{
  "d_model": 192,
  "n_kv_head": 1,
  "head_dim": 64,
  "norm_eps": 1e-06,
  "positions": "rope",
  "init_std_down": 0.00283,
  "init_out_by_depth": true,
  "optimizer": "soap_variant",
  "beta2": 0.98,
  "schedule": "wsd",
  "doc_mask": true
}
Each number is 128 + 24 x the weight over its row's rms, rounded and kept within 0 to 255. Layers, rows and columns count from 0. The size above them is the row's rms in percent of the matrix's.

# layer 12 MLP down (transposed), 512x192, rms 0.165, rows 198-221, columns 96-191
size [ 99 101 102 105  96 102 100 102 101 103 103  99  98 104 101  99 100 102 102 103 100  96 103  98]
[[ 60 151 120  97 117 112  68 120 111 110 155 129 115 120 132  96  87 148 154 101 159 146  94 102 118  85  80 135 145  93 127 119 168 105 116 118  91 146  85 124 113  88  96 119 140  89 117  98 108 159 112 150 132 107 110 128 151 141 108 151  89 151 153 129 145 107 129  99 166 138 157 158 131  94 128 145 106 156 199 153 151 128 141 144  72 142 115 144 137 104 140  83 145 130 100 145]
 [127 134 177 100 155 120  96 108 114 140 107 100 113  88 121 145  97 147 168 135  80 108 149 104 144 119 154  88 128 142 108 120 141 125 169 136 121 110 113 158 127 102 157 169 161 162 138 108 122 125 146 108 127 126  99 101 139 139 132 122 132 132 132 131  92 139 131 164 138 106 116 109 141 113 137  84 129 137 167 138 150 175 161 134  74 149 114 134  94 123 155 130  85 157 108  83]
 [149 105 115  98  87 139 103 142 135 136 160  88 114 157 100 160 144 124 140 183 155 116 121 110 111 142 118 118  98  84 141 156  73 145 165 125  96 154 133 159 154 124 145 101 145 124 110 133 140 130 153  68 140 113 120 122 117 118 138  95 130 151 106  49 169 162 109 111 122 131 158 101 131 133 159 156 134 119 150 102 100 105 176 119 153 109  85 139 154 117  95 173 150 162 141 133]
 [124 117 125 117  98 128 136 171 148 174 109 131  95 136 136 107  76 161 165 106 127 156 160 103 160 118 118 119 110 182 178 113 116 113 157 125 158 135 134 143 153 134 154 134 103 134 158 155 105 122 124 100 158 105  76 116 136 133 119 146 130 113 132 146 103 113 112 117 131  99 127 139 105 117 114 103 177 120 129 131 117 179 131 140 141 139 112 168  70 156 104 133 112 139 131 120]
 [134 103 116 115 143 164 145 142 110 150  94 139 113  94 204 128 106 128 157 140  77 163 110 113 122 138 129 131 111 109 170 139 144 117 129 154 133 150 160 159 134 104 110  87 118 103 165 116 140 151 177 122 130 137 130 124 100 131  98 116 121 105  88 101 136 149 104  89  89 139 147 121 151 154 117 101 119 130 170  92 143 179 120 143 117 169 149 130 113 174 125 138 179 138 105 108]
 [152 124 123 167 132 151 143 104 104 102 143  78  99 169 150 108 142  98 143 130 134 108 157 132 165 155 146 128 125 115 135 124 122 164 123 180 118  88 159 125 123 126 135 110 141 132 183 161 136 120 150 104 159 111 138 159  89 149 115  84  97 141 147 156 100 124 102 119 136 118  98  74 115 144 121 132 115  88 122 151 126 135  81 140 142 139 140 152 150  93 154 136 149  81  95  85]
 [ 99 155  98 119 147 141 160 132 163 108 129 137 148 110 125 132 117 163 161  96  96 126 124 141 113 128 135 150 107 123 151 136 133 162 129 142 126 129 141 143 151 107  92 178 136 111 123 146 106 121 102 140 141 153  93  84 139  95 164 121 162 103 127 162 147 143  93 114  91  98 153 172 155 106 109 119 104 141 153 113 170 103 128 164 129  67 146 132 144 148 135 171  99 147 127 146]
 [107 185  83 131 137 145 111 113 142 144 109 108 133 151 140 149 148  96 182 132 117 117 150 104 129 111 133 136 135 105 160 175 127  94 178 117 185 112 108 120 170 120 143 132 126 172 140 142 153  88  95 116 131 141 119 115 116 148 103 116 115 124 159 105 139 133 121 121  80  95 116 103 144 121  48 142 157 138 142  93 113 159 153 128 133 141 140  92 140 122 109 126 158 151 112 135]
 [119 116 108 133 125 118 114 134 110  96 120 133 139 147 128 135 105 145 109 135 125 147 154 115 145 105 154  94 109 154 116 183 135 134  90 100 159 151 127 144 132 129 158 116 111 114  90 157 109 120 134  79 162 162 143 107 137 171 160 137 134 122 132 128 127 125 124 119 129 123 149 120 147 136 109 106 150 140 124 145 133 134 203 115 129 161 136 157 138 110  95 144 128 123 165 101]
 [137 163 154  85 127 130 145 120  96 122 148 156  84 141 172  97 137 149 123 111 105 144 102  98 121 102 117 128 134 140 108 118 164 159 114 110 124 156 162 102 126 115 148 130 143 170 145 135 162 110 123 154 162 119 126  98 112  74 122 152 122  67 141 142 131 118 127  75 121  95 152 152 124 119 132 138 115 117 105  81 157 176 156 132  90 145 137 131 152 144 144 164 143 138 144 101]
 [128 127 134 120 154 111 162 135 160 139 136 124 163 139  61 146 124 174 123 112 149 130 150  64 110 203 141 126 127 150 129  91 139 104 100 160 133 157 104 110 158 150 129 102 126 128 166 132 118  86 165  90 133  92 113 138 119 118  84 143  64 113 155 130 124 111 101 117 120 116 119 162  83 167 127 133 110 144 161 148  95 126 126  86 108  93 153 127 102 154 129 140 102 162 142 106]
 [112 122 140 135 133  95 122 161 125 134  96 135 145 128 159 126 110 106 113 162 171  84 115 136 128 125 121 101 150 122 161  90 133 143 150 136 146 121 126 137 111 121  99 121 125 116 134  77 143 108 104 147  84 175 116 150 115 144 113 104 160 135 155 156 117 135 124 150 138 139 150  92 135 173  96 101 147 151 112 111 123 115 100 137  93 162 127 163 140 123 126 141 148  99 149 133]
 [141 165 116 170 119 140 127 148 142 130 102 132 137 126 174 128 101 160 114 192 113 119 142 144 119  96 152 164 116 144 121 113 155 112 167  75 139 127 131  88 103  92 114 108 173 132 103 170 113 122 116 130 122  98 108 106  91 127 180 130 110 124 106 138  85  83 159 121 115 158 175 105 135 133 158 106 112 109 159 106 130  79  95 137 123 149 142  70 130 114  81 134 166 102 137  78]
 [140 126 150 187 128 134 127 122 110 138 178 101 135  91 130 106 168  98 149  98 116 154 135 138 150 118  99 146 144 130 122 147 112 116  93 123 100 118 140 140 146 129 138 110  94 165  65 104 105 161 154 110 111 146 152  94 112  98 150 131 160 139 111 122  83 121 182 119 136 163 157 157  88 134 136 132  87 139 146 140 140  94 123 140 140  96 128 135 131 157 107 101 118  78 158 106]
 [ 73 167 168 168 132 105 130 121 135 103 124  90 156 104 125 186 117  64 112 154  85 119 137 102 125 142 140 142 112 163 137 140 169 144 119 138 159 161  99 165 114 169 142 129 111 139 110 121  98 112 131 128 119 120 125 147 164 151  77 110 137 122  99 119 137 112 129 178  84 119 118 129 147  81 160 142 139 117 122 146 194 145 118 127 102 114 121  95 113 132 165 110 171 109 118 137]
 [136 134  85 108 119 130  85  79 147 121 156 107 124 139 136  99 122 109 102 120 160  82 130 129 105  76  97 132 134 121 148  94 136 178 146 114 107 149 120 138 137 156  95 128 131  93 122 111 128 134 135 111 171 125 112  63 110 128 153 135 166 144 121 159 133 122 131 144 115 165 125 140 142 137 157  80 138  95 140 167  97 128  89 106 141 130  97 102 180  96  73 120 147 123 108 109]
 [125 108 144  94 132 128 164 138 129 147 132 115 113 123  93 132 115  94 113 112 116 156 130 103  93 137 102 163 108 131  94 114 144  84  91 116 129 142 155 112 134 133 112 110 138 138 114 155 142 112 118 111 142 127  90 111  96 155 146 117 114 126 112 128 151 146 145 166 148 100  88 199 110 130 174 127 115 143 121 176 106 107 137 185 186 169 113 130 100 133 143 131 121 141 103 154]
 [104  85 130 116 149 135 165 122  81 157  85 135 126 130 141 104 106 144 122 146  90 104 133 125 142 134 129 158 138 144  85 141 117 135 140 137  96 106 130 102 155 141 158 179 135 142 110 129  72  97 156  89 146 147 168 103 117 158 196 124 146  94 110 118 118 161 168  98 113 166 131 138  89 161  89 135 126  80 103 118 129 120 136 129 104 120 134  90 116 171 116 136 110 149 132 139]
 [143 139 141 145 151 128 150 107 127 124 169 115 162 131 138  92 170 131 112  82 167 164 112 124  97 148 115 121  77 169  67 118 133 125 106 100 148 107 147 113 109 109  70 160 160 146 126 124 107 120 147 148 153 136 120 129 147 152 135 109 102 120 111 171 183 136 115 112 143 140 135 113 143 160 109 113 139 107 160 163 152  87 123  82 117 159 135 154 135 128  86 132 130 109 145 112]
 [136 148 136 149 127 161 120 133 117 146 158 131 154  91 110 142 109 160 130  78 126 123 173 103 149  99 121 115 114 163 135 106 129 114  97  91  82 161 135 116 127 113  93 123 159 146 155 111 116 119 171 170 186 154 124  75 110 123 151 117 117 107  90 127 116 130 137  98 100 169 132 139 117 115 145 111 138 135 123 136 127 120 171 101 108 130 125 157 145 149 112 164 111 138 140  80]
 [140 140 148  92 111 152 128 134 171 102  93 162 121  69 140 123 124 182 114 147 118  96 140 124 116  98 130 115 133 120 124 117 137 144 111  84 137 150 152  86 142 115 139 105 117 132 140  92 145  96 116 103 198 164 150  98 148  98 100 103 151 136 183 110 120 160 147 126 149 117 170 155 137 147  97 137 129 136 145 169 115 113 122 123 163 141 109  99 109 161 110 132 133 168 140 125]
 [131 125 171 155  78 128 133 112  88  80 103 201 123  77 118 117  92 124 167 111 122  93 151 113 109 113 112 135 212 104 112 161 146 141 143 137 143  90 117 128 113 123 118 152 146 117 142  91 136 151 127 143 122 132  64 141 119 150 125 145 128 124 137 109 101 152 126 116 112 117 125 132 113 126 161 104 125 127 114 108 118 143 107 161 116 115 116 143 148 126  81 128 121 115 107 140]
 [105 103 121 135 153 102 122 112 136 142 121 122 149 160 100 152 124 172 115 108 148 121  73 112 106 113 129 127 161 116 118 129 118 170 165 123 151 141  98 131 109 161 200 165 142  89 152 103 106 124 110 156 115  95 124 120 152 102 169 161 143 139  95 134 118 110 127 150 109 133 152 118 158 138 169 111 100 116 150 136 157 104 153 112 109 110 137 165 101 152 119 155 128 113 149  84]
 [129 113 150 134 146 104 136 120 133  95 186 120  67 145 127 160 128  92  81 171 143 144 127 126 125 142 123 151 143 122 123 111 130 111 180 127 183 135 112 131 112 130 140 111  96 157  81 103 114  98 110 143 138 145 125 123 113 138  94  94 126 128 160 140 173 141 124  92 166 136  86 139 138 154  99 124 128 121 125 108 162 130 184 104 143  95 109 131  98 139 140  97 115 132 105  84]]
# layer 12 MLP gate, 512x192, rms 0.165, rows 199-222, columns 96-191
size [108 106 103  95  99 101 103  98 103 100  98 102 104 100  97  98 102  98 105 104  99 102 101 100]
[[136 168 156 102 115 120 144 131 119 111 117 157 104 165 116 112 118 150 145 128 131  97 126 148 134 139 133 135 136 135 130 166 106 114 101  85 122 143 125 129 114 120  91 142 117 141 130 128  97 140 135 145 139  98 151 106 136 149 138 135 131 115 138 132 141 121 132 155  76  81 120 161 160 134  92 163 133 107 134 133 109 101 162 115  74 120 118 170  94 181 138  85  89 130 112 126]
 [135 163 114  98 111 148 134 131 130 140 119 143  94  99 159 137  83 117 137  88 108 131 130  83 133 149 156  83 112 117 144 143 158 106 143 120 153 140 104 149 175 119 135 103  83 121 140 127 135  86 139 171 129 122 114 123 129 144 111 179 112 154  87 164 140 142 159 169  99 130 100 165 129  99 122 140 149 138 153 107 133 136 125 144 117 129 149 161 135 137 117  94 118  89  75 135]
 [123  85 139 123 117 144 186 137 143 103  87 141 146 121 123 114 118 165 114 117 158 134 147 109 116 121 110 161  99  95 147 112 173  96 155 108 118 133 131 108 139 109 148 105 151 140 132 165  75 108 109  93 159 138 134 116 101 134 125 124  82 150 132  95 134 141  97 128 150 157 177 124 138 136 113 124 159 164 143 100 157 122  95 144 114  80 124 116 109 115 161 127 103 150 134 151]
 [ 93 156 139 128 183 133 114 118 143 132 126 132 144 121 149 116  85 138 146 143 129 120 114  83 163 119 110 114 169 137 165 117 127 122 112  83 122 106 146 105 140 114 163 136 107 129 141 139 133 139 153 155 161 141 136 114 152 114 179 108 119 192 109 127 145 137 107 144  79  73 141 121  66 147  98 156 147  85 126 124 132  59 114 144  92 113 136 114 142 209 132 135 108 124 142 151]
 [143 159 156 146 157 135 146 174 103 152 171 100 146 156 111 107 132 125 161 158 118  68 130 130 162 160  99 116 112 153 171 135 120 118 161 169 155 131 101  81 130 114 107 140 124 103 146 130  90 164 127 124 103 148 120 154 138 125 190 112 105 125 139 139 123 139 119  70 179  95 120 112 139 119  75 105 133 133 116 132 120 161 143 150  76 105 105 134 143 121 123 120 146 100  73 132]
 [168 120 113 156 124 118  83 144 174 144 157 114 115 164  76 101 163 158 139 115 164 123 113 163 126 162 114 124  96 161 105 122 149 109  84 144 172 100 151 121 127 116 128 139 166 155 109 136 141 121  83 149 149 143 135 173 105 179 156 153 115  94 117 123 109 100 148  93 129 170 131 122 126 133 119 157 151 112 155 117  88 120 148 117 126 107 138 144 103 120 171 129 172 109 160 183]
 [120 160 149 146 131 147 108 195  90  89 120  93 126 172 146 172  98 112 117 154 159  91 116 144 147 148 146 134 132 121 128  93 124 125  99 101 119 110  71 110 126 138 183 129 127 122  73 119 128 127 124  91 143 152 122 120 116  91 141 135 150 100 155 129 132 136 145 141 106 113 123 156  88 165  94 153 158 112 132 138 113  88 119 104 148 117 159  93 155 128 124 122 150  81 151 177]
 [ 94 143 132 106 102  92 141 101 122 130 137 123 146 153 127 163 149 113 111 147 120  98 126 144 126  96 176 132 134 168 128 133 127  98 150 158 119 136 103 135 109 142  90 152 138 116 123  93 151 131 146  96 127 144 129  85 118 137 136 165 144 126 124 170 153 147 113 124 148 145 139 141 107 169 200  98 113 125 124 172 127 148 114 152 108 101 106 141 151 152 160 126 118 138 105 122]
 [141 123 102 120 118 102 109 121 151 121 167 114 126 120 195 183 113  99 134  94 122  87 115  98 113 115  95 112 110 118 132 129 160  96 164 145 114 120 106 158 149 131 125 156 118  97 151 157 129  67 102 129 116 104 146  99 103 111 118 119 118 122  87 138  80 108 146 129 164 196 149 131 103 113 160 163 132 127 136 102 105 127 139 130 144  95 149 154 137  92 134 179 160  96 124 115]
 [129 122 106 127 161 114 137 132 104  83 156  94 183 144 153 130 102 127 120 155 152 102 143 148 134 111 119 131 105 152 141  95 140 122 127 117 149 171 105 111  98 137 127 121 134 124 127 167 106 120 128 139  96 143 125 110 126 152 145 123 193 125 152 138 140 106 102 134 122 130  84 111 127 146 147 149 120 122 120 108 100 143 154 157 167 140 115 137 148 116 161 148 136 150 106  75]
 [136 145 149 154 106 140 173 128 131 104 132 145 144 190  95 128 119 102 135 156 123 153 131 115 130 113  94 104 124 108 142 120 118  99 145 106 115 151 128 148 130 129 161 124 145 143 137 134 150 124 121  91 160 118 177 106 155 143 106 146 110  97 122 141  93 148 116 109 132 135 133 139 128  69 120 109 156 130 106 131 114 131 115 134 156 131 134 144 122 112 126 168 151 154 127 119]
 [158 160 161 173 150  97 134 103 128 120 129 123 148 198 118 130 169 141 110 148  92 184 158 140 133 129  98 159 153 128 140  79 105 132 129 142 124  95  99 119 129  88 193 141 123 149 124 157  97 119  97 143 123 111 138 147 126 152 170 145 139 123 155 112 115 125 114 166  85  85 151 105 113 112 115 160 129 140 162 137 136 109 141 110 109 109 149 148  96 115 142 126 173 112 110 111]
 [ 74 179 124 146 112 158 111 150 138 133 116 112 110  62 106 115 137 151 114 142 132 123  73 118 111 141 107  99  98 146 151 150  98 126 155 140 116 139  82 116 152 138 141 105 125 130 142 124 152 111 120  99 108  98 121  85 170 174 146 132 104  97 151 124 156 110  94 137  89 167 135 143 123 110 108 102 102 150 139 156  75 141 109 129 124  97 124 157 113 146 137 109  64 138 165 130]
 [139 111 159  98 125 128 153 113 114 136 127 117  98 121 123 153 111 155 127 128 157 161 174 126 149 143 146 127 113 144  88 149 133 136 120 164 135 110 170 148  99 118 168  98 115 121 101 114 133 118 119 127 117 121 115 142 127 138 123 109 122 116 159 119 119 103 132  83 112 153 152 107 142 109 128 109 133 134 131 133 164 159 148 106 108 196 122 177 154 136 116 155 101 141 119 147]
 [ 73  86 124 144 104 114 171 107 137 158 139 153 144 133  79 143 125 141 129 103 121 122 140 107  87 123 140 165 125 153 135 126 152 156 155 103 151 132 122 121 126 148 142 111 109 110 135 104 155 161 150 131 131 139 156 119 116 137 109 154  88 120 106 108 119 139 133 124 131  87 133 144  96 157 111 156 130 131 138 153  95 116 115 138 125 102 130 118 117 135 147 113  90  95 133 142]
 [141 133 143 106  90 165 155 133  99 102 141 109  99 127 113 152 182 148 144 141 115  88  80 106 119 107 131 138 119 139 152 124  98 117 140  78 116  85  93 162 159 110 140 115 129 157 150 114 154  96 150 113 135 125  79 131 133 147 159 162 142  88 127 132 149 141 130 169 124 152 154 133 138 113 125  86 121 135 150 111 131  78  99 114 143  92 113 130 122 101 142 133 108 133  89 149]
 [125 131  91 118  55 143 121  96 147 119 160 122 133 136 132 185 145 125 102  92  99 147  93  87 111 120 130 138 156  97  97 107 160 117 138 110 146 132 110  92 142 129 105  98 117 109 118 116 151 127 101 115 139 102 108  65 106 124 144  99 113 136 112 116 142 146 169 128 122  86 121 121 125 103 150 125 115 174 120 110 126 121 139  96  63 120 115 135  59 102 132 118 121 141 138 135]
 [179 114  98 121 155  89 147 115 158  94 113 143  89 105 112  80 131 173 134 117  79 107 107 170 113 143 160 108 109 137  79 127 115  79 138 115 141 167  91 124  71 115 128 129 134 126 125 118  75 128 121 147 134 142 134 155 129 170 167 164 128  98 125 173 117 110 107 137 179 156 132 143 139 137  93 121 111 118 102 153 120 121 127 110 117  96  85 101 131 127 121 119 116 111 138 153]
 [140 127 108 137 118 136 127 121 117 113  94 117 172 122 114 150 107 122 122 145 154 112 114 133 133 123 162 181 186 162 162 124 114 150 155  98 173 100 116 142 103 137 105  82 123 155 131 147 118 141 127  96 145 132 115 115 148 153 179 105  72 192 132 130 111  98 124 128 150 118 154 129 160 118 113 133 124 132 121 154 109 150 101  93 117 167 129 119 136 120 179 159 142 154 153 110]
 [109 150 128  74 128 130 140 113  98 119 129 136 133 141 143 118 123  91 127 102 117 133 109 121 173 109 174 141 136 131 124 129 139 137 132 117 146  55 147 119 142 103  91  87  94 143 135 128  82 150 155 150 142  75 100 114 166 154  82 150 128 133 135 120 153 122  81 171 133  75 115 181 144 112 128 116 125 129 111 106 123 118 154  95  85 184 131 101 122 146 147 135 137 144 142 114]
 [142 114  98 131 129 147 108 141 116 138 107 188 114 150 157 116 118 126 115 112 146 100 184 109 124 149 143 154 158 119 147 157 130 121 131 135 116 103 183 102 177 101 127 174 157  98 141 148 133 119 122 128  96 118  96  92 152 104 132 110 184 154 169 148 132 157 140 118 101 134 172 144 136 134 134 147 140 143 123 110 108 134 195 151 138 100  96 136  86 131 125 112 145 123 147 152]
 [119  83  99 132 186 142 117 126 104  97 120 131 126  97 133 102 149 143 161 153 117  86 147 140  94 155 122 152 137 133 127 117 126 101 141 141 114 103 158 101 146  93 128 146 132 113 124 106  91  94 127 166 110 128 113 150 128 131 129 108 103 138 149 128 108  89  90 140 144 158 142 133 188 118  51 139 149 136 131 156 120 111 133 142  76 138 104 125 118 132 144 100 129 132 121 170]
 [120 132 112 126 174  91 107 163 116 139 133 137 138 151 123  85 135 141 181 104 132  94 142 120 129 154 102 142 162 140 181 185 150 158 125 113 120 143 160 145 190 130 116  96 147 135 111 137 118 118 153 111 123  67 109 110 134 128 102  77 145 139 132 134 105  90 163 106 122 117 143 125 121 123 122 140 141 124 157 106 111 172 143 108  92 118 120 131 205 164 135 153 138 138 146 160]
 [163 113 135  95 150 132 117 129  80 136 114 137 116 105 121 122 128 140 152 147 146  84 116 162 161 126 105 139  96 120 191 146 143 127 125  85 150 120 126 131 137 166 109 129 100 134 149 131 123 148 112 132 120 133 162 146 105 109 142 164 111 125  99 148  96 197  90 117 160 146 142 104 113 140 129 131 148 119 130 164  75 120 168  83 117 114 177 144 126 165 122 104 176 161 117 139]]
# layer 12 MLP up, 512x192, rms 0.165, rows 199-222, columns 96-191
size [103  99 103  99 104 103  96  95 102 100  98 103 105 100  94 101 108 103 103 100 100 103  94 100]
[[125 151 126 115 103  60 107 147 143 127 116 141 142 115 147 151 117 152 117 145 144 119  89 155 140 129 133 138 165 142 151 142 106 109 151 157  94 126 158  94 118 132 110 156 126 138 145  97 142 130 128 132 142 181 167 123  89 115 170 133 145 148 116 179 126  73 103 103 145 107 138 155 154 162 139 138 106 122 167 151 146 142  80 103 133  98 125 144 149  81 143 175 121 101 140  94]
 [144 137 138 111 107 185 100 135 131 126 152 127 122 129  94 160 139 110 145 148 135 173 101 122 124 141 138  81 140 149 137 118 111 176 157 119 126 167 133 148 150 161 128 134  97 125  81 105 110 123 135 126 145 132 139  94  97 155 143 128  99  94 147 101 131 130 125  65 114  98  93  91 117 132 125 161  86 128 113 134 133 150 103 105 169 130  76 139 163 100 126  90 124 143 126 149]
 [143 157 158 141 116 119 119 152 120 121 125 129  90 142  95  89 103 112 146 146 157 172 181 125 155 147 148  92 112 104 155 102 123  83 184 191 107 133 126 114 168 111 133 101 125  86 113 126 135 130 121 166  95 160 146 109 136  93 123 106 123 113  96  90 134 115 114 156  93 122 135 111 124 140 103  88 162 159 116 124  89 158 125 111 134 126 136 127 175 139 162 118  91 124 126 112]
 [125 121  99 172  97 126 142 104 155 121  94 102 152  98  94 102 124 132  99  79 173 105 129 157 121 117 110 102 119 132 128 165 143  95 117 135 122 147 141 105 150 125  94 114 161 116 141 148  96 144 111 121 136 142 164 135  89  89 138 146 124 129 127 136 101 102 122 157 142  98 165 149 118 112 131 158 141 185 107 131 132 146 104 143 155 167 113 143 175 143 132 122 154 124 132 157]
 [130 162 135 135 133 135 134 142 139 117 137 110 152 137 151 144  74 135 157 136 120 114 113 119 124 149 136 129 114 127 156  88  68 118 133 154 148 122 124 103  99 113 155 129 156 114 124 169 120 146 177 117  96 116 108 166 110 132  87 127 145 136 114 111 129 109 117 128 151 116 148 126 153 120 116 122 127 154 114 142 123 156  91 101  87 128 118 145  99 131 119 167 102 169 113 117]
 [ 96 157 121 135 147  72 116 160  96 135  95 113 111 130 138 142 183 173  81 161  90 110  91 157 133  90 140 114 105 139 116 135 147 170 122 116 125 145 132 100 131 153  82 135  78 109 114 125 124 117  98 106 117 120 101 152 141 130 122 118 140 151 135 120 141  99 113  87 159 128 155 124  90 138 120 128 103 120 121 162  93 100 121  81 170 168 122 148 164 162  98 101 112  81 119  86]
 [136 106 108 166 118 169 112 132 118 149 118 124 124 161 142 158  86 119 124 112 119 104  70 180 134 173 157 103 137 127 135 149 121 167 111 109 141 127  86 123 108 148 127  86 115  84 149 136 151 123  94  89 129 136 147 146 126 148 107 103 116 117 131 118 129 114 130 120 112 135 100 120 173 161 104 103 142 100 164 119 142 180 103  73 102 140 123 117 130 148 153 149 135  72 116 154]
 [103 151 154 132 102 116 106 135 103 142 128 126  98 131 139 147 126 115  96 130 116  46 135 105 158 136 107 116 149 149 133  95 126 110 168 141 137 134 124 142 112 169 110  99 159 170  96 108 147 148 188 114 135  90 167 151 109 143  70 137 111 124 103 138 118 146 141  89 126 174 156 152 124 158 117 110 135 144 118 125 105 169 123 125  99 172 106 163 163 116 130  97 151 143 136 116]
 [ 64 127 123 128 171 154 143 141 163 147 142 135 101 144 144 158 138  89 125 127 166 158 116 105 116 131 145 141 131 113 133 126 119 128 124 120 134 129 111 111 142 155 119 118 138 102 101 111 130  88 140 141  98 151 143 123 127 135 148 163 100 156  99 108 140 140 152 156 136 131 124 151 120 132  80 159  95 136 113 136 191  99  93  97 105 120  89 141 123 123  88 118 144 137 153 105]
 [111 113 108 148 138 129 112 108 146 182 154 123 175 174  90 183 114 159 104 113 141 139 141 107 113 152 159 158 140 103  92 101 159 105 124 119  91 108 154 119 135 112 101 175 169 134 118 102 110 101 120 140 119  93 137 126 161  96 122 153 161 136 148  93 135 104  97 180 137 135 121 194 107 144 126 163  78 102 122 128 119 130 130 124 149 105 109 158 100 127 155 124 109 128 164 113]
 [183  90  85 120 106 148 128 134 119  91 133 133 175 118 133 133  96 147 159 135 184 172  73 106 113 117 125 140 154 127 134 134 129 141 122  69 172 143 125 125 115 144 125 148 152  94 109 148 127 125 133 138 110 137 124 139  73 117 165 115 104 127 102 136  99 143 165 138 121 118 156 104 148 163 116 110  94 142 106 133 120 151 131 128 107 112 130 115 128  83 132  96 120 137 143 171]
 [115 149 140 157 154 138 131 150 158 114 118 139 128 122 106 173 110  89 134 139 152 111 129 128 187 155 172 171 109 148 119 120 113 140 131 141  86 118 101 163  76 130 147 124 147 167 149 118  65 111 158 129  97 140 145  68 134 143 132 127 139 140 150  93 140 164 132 140 100 100 164 126 138 127  66 130 106 122 134 171 152 115 151 115 142  85 101 142 128 131  96 130  88 120 131 105]
 [130  95 103 129 104 120  60 111 117 159 131 137 127 107 132 165 139 143  77 156 141 123 172 163 152 122 126 127 121 119 146 129 113 122 162  95 170 187 113 110 130 142 149 138 128 121  91 104 116  98 101  96  88 119 155  96  96 116 114 127 133 127 130  85 118 107 122 132  99 140 119  91 136 108 123 146 146 127 122  97 123 131  92 120 151  86 128 159 108 102 146 117 148  88 186 143]
 [108 134 144 122 170 117 131 136 125  96 102 152 131 147 103  96 136 132 154  99 112 150  51 126 178 136 107 140  85 105 119 117 142 121 150 115 134 115 119 109 122 151 100 117 133 128 110 161 141 180 138 107 112 169 112 100 125 119 116 118 128 146  92 101 163 123 103 110 129 152 166 171 164 165 148  86 108 122 143 119 127 121 129 176 147 122 145 172 132 125 132  93 148 136 141 138]
 [157  80 181 141 123 100 122 145 116 157 141 131 139 103 114 136 111 159 146 143 176 158  91 174 126  86 142  97 142 115 155 114  93 146 144 131 171 143 104 155 175 166 137  97 119 134 157 151 112 111 173 109 135 154 116 147 103 141 127 110 100  78 130  98 157 138 146  88 131  95 140 134  93 119 133 111 126 111 152 145 174 108 154 157 123  91  99 141 126  84 159  90 117 101  92  84]
 [ 84 130 131 113 110 142 123 131 117 136 119 116 126 114  82 142 104 114 165 141 151 118 104 116 118 129  98 152 148 138  85  89 114 103 116 137 157 109  87  91 120 101 149 101 125 139 121 108 186 167 119 127 204 148 122 113 116 122 181 125 122 122 125 123  87  86 147 111  88 125 118 127 126 184 105 102 124  95 155 145 126 113 145 142 136 115 158  91 166 121 152 160 105  85 136 114]
 [127 153 123 170 142 155 155 172 150 101 108  79 102 124 138  95 137 129 166 148 143 127 171 140 146 114  86 107 102  96  90 135 145 135 140 136 127 113 131 123 171 148 111 113  72 105 111 112  97  89 101  70 106 140 111 146 128 175 130 131 119 118 127 139 151 125 127 147  98 160 169 132 165 108 139 115 125 133 109 129 162 141 139 118 145 107 147 149 110 141 133 139 106 117 155 120]
 [158 110 119 127 137 151 133 124  85 128 130 152 128 102 122 119 146 118 142 207 141 119 121 107 113 146  93 102 147 132 162 147 116 150 161 134 180  98 122 140 160 100  95  93 146 119 130 147 117 140 156 147  94  92 136 140 154 144  96 106  71  73 127 139 133 117  76 115 134 130 115 148 135 126 176 113 131 154 100 139 118 153 163 112 101 141 138 132 115 113 122 140 118  97 112 116]
 [117 179 132 134 108 164 119 139 108 128 108 105 169  77 174 103 119 124 153 113 127 127 148 140 161 145 154 112 164 104 180 105 165 127 122 113 134 165 130  80 111 148 118  89 128 150 104  97 110 167 143 126 158 117 126 150 132 138 128 145 110 156 124 122 124 155 136 120 135 140 159 105 155  77 146 106 139 125  70 159 146 109 163 123 150 127 133 101 112 125 120 139 112 139  92 152]
 [121 194 184 123 114 103 107 119 158 132 100 133 135 146 113 150 145 160 154 177 112 107 118  96 151 127 174 140 113  89 105 113 106 114 115 108  93 118 140 116  90 136 152 117 142 140 155 138 127 136 149 135 103 134 163  93 114 157  95 144 122  71 105 169 144 113 107 138 109 130 126 141 101 174 110 107 145 119 137 134 148 114 144 160 133 156 122  98 130 155 143 144  95 175 139  92]
 [132 117 127 164 180  84 151 162 100 139 116 122 148 160  78  96 114 113 174 153 113 144  88 131 113 127 100 112 171 103 175 115  86 108  97 111 127 157 109 142 117 134 139 147 138  90 126 168 154 144 132 165 147 145  78 114 116 138 101 125 111 138  91 139 163 129 153 166  98 137  82 124 110 122 133 105 125 163 129 152 123 104 140 116 136 124 120 129 166  85 132 105 138 125 142 144]
 [121 115 129 159  71  63 149  92 167 112 123 123 173  96 128 134 144 107 131 120 143 123  88 129 123 161 118  93 129 127 136 154  65 131 153 144 116 132  95 104 103 119 112 162 126 114 184 139 155 173 102 124 128  98 152  96 104  96 116  98  99 101 113 120 116 134 145 108 146 120 144 128 117 135 117 157 157 137 163  89 108  92 122 166 134 136 135 141 125  88 173 161 115 113 171 120]
 [100 128 124 134 146 133 109 120 143  88  60 139 185 125 139 146 103 146 110  99 147 149 125 157 119 112 112  92 112 120 112 120 140 125 114 139 133 139  95 133 156  81 113 142 117 103 175 104 148 115 118 154 129 148 147  95 113 133 159 122 155 132  81 116 137 148 121 133 128 108  98 131 147 116  97 132 128 149 144 148 111 109 115 104 158  92  79 131 185 120 116 142 129 155 145 112]
 [158 113 150 129 164 132 128 109 169  79 151 153 143 151 142 112 157 123 135 121 130  95 147 159 115 101 151 124 172 142 155 161 120 171 120 139 161 106 109 126 147 103 130 144 135 128 175 174 133  97 102 161 115 109 118 109 152 139 159 109 151 179 159 172 113 130 135 149 139 113 187 134 148 117 108 115 142 126 107 150 139 109 130 161 172 154 128 144 119 114 108 152 121  77 126 176]]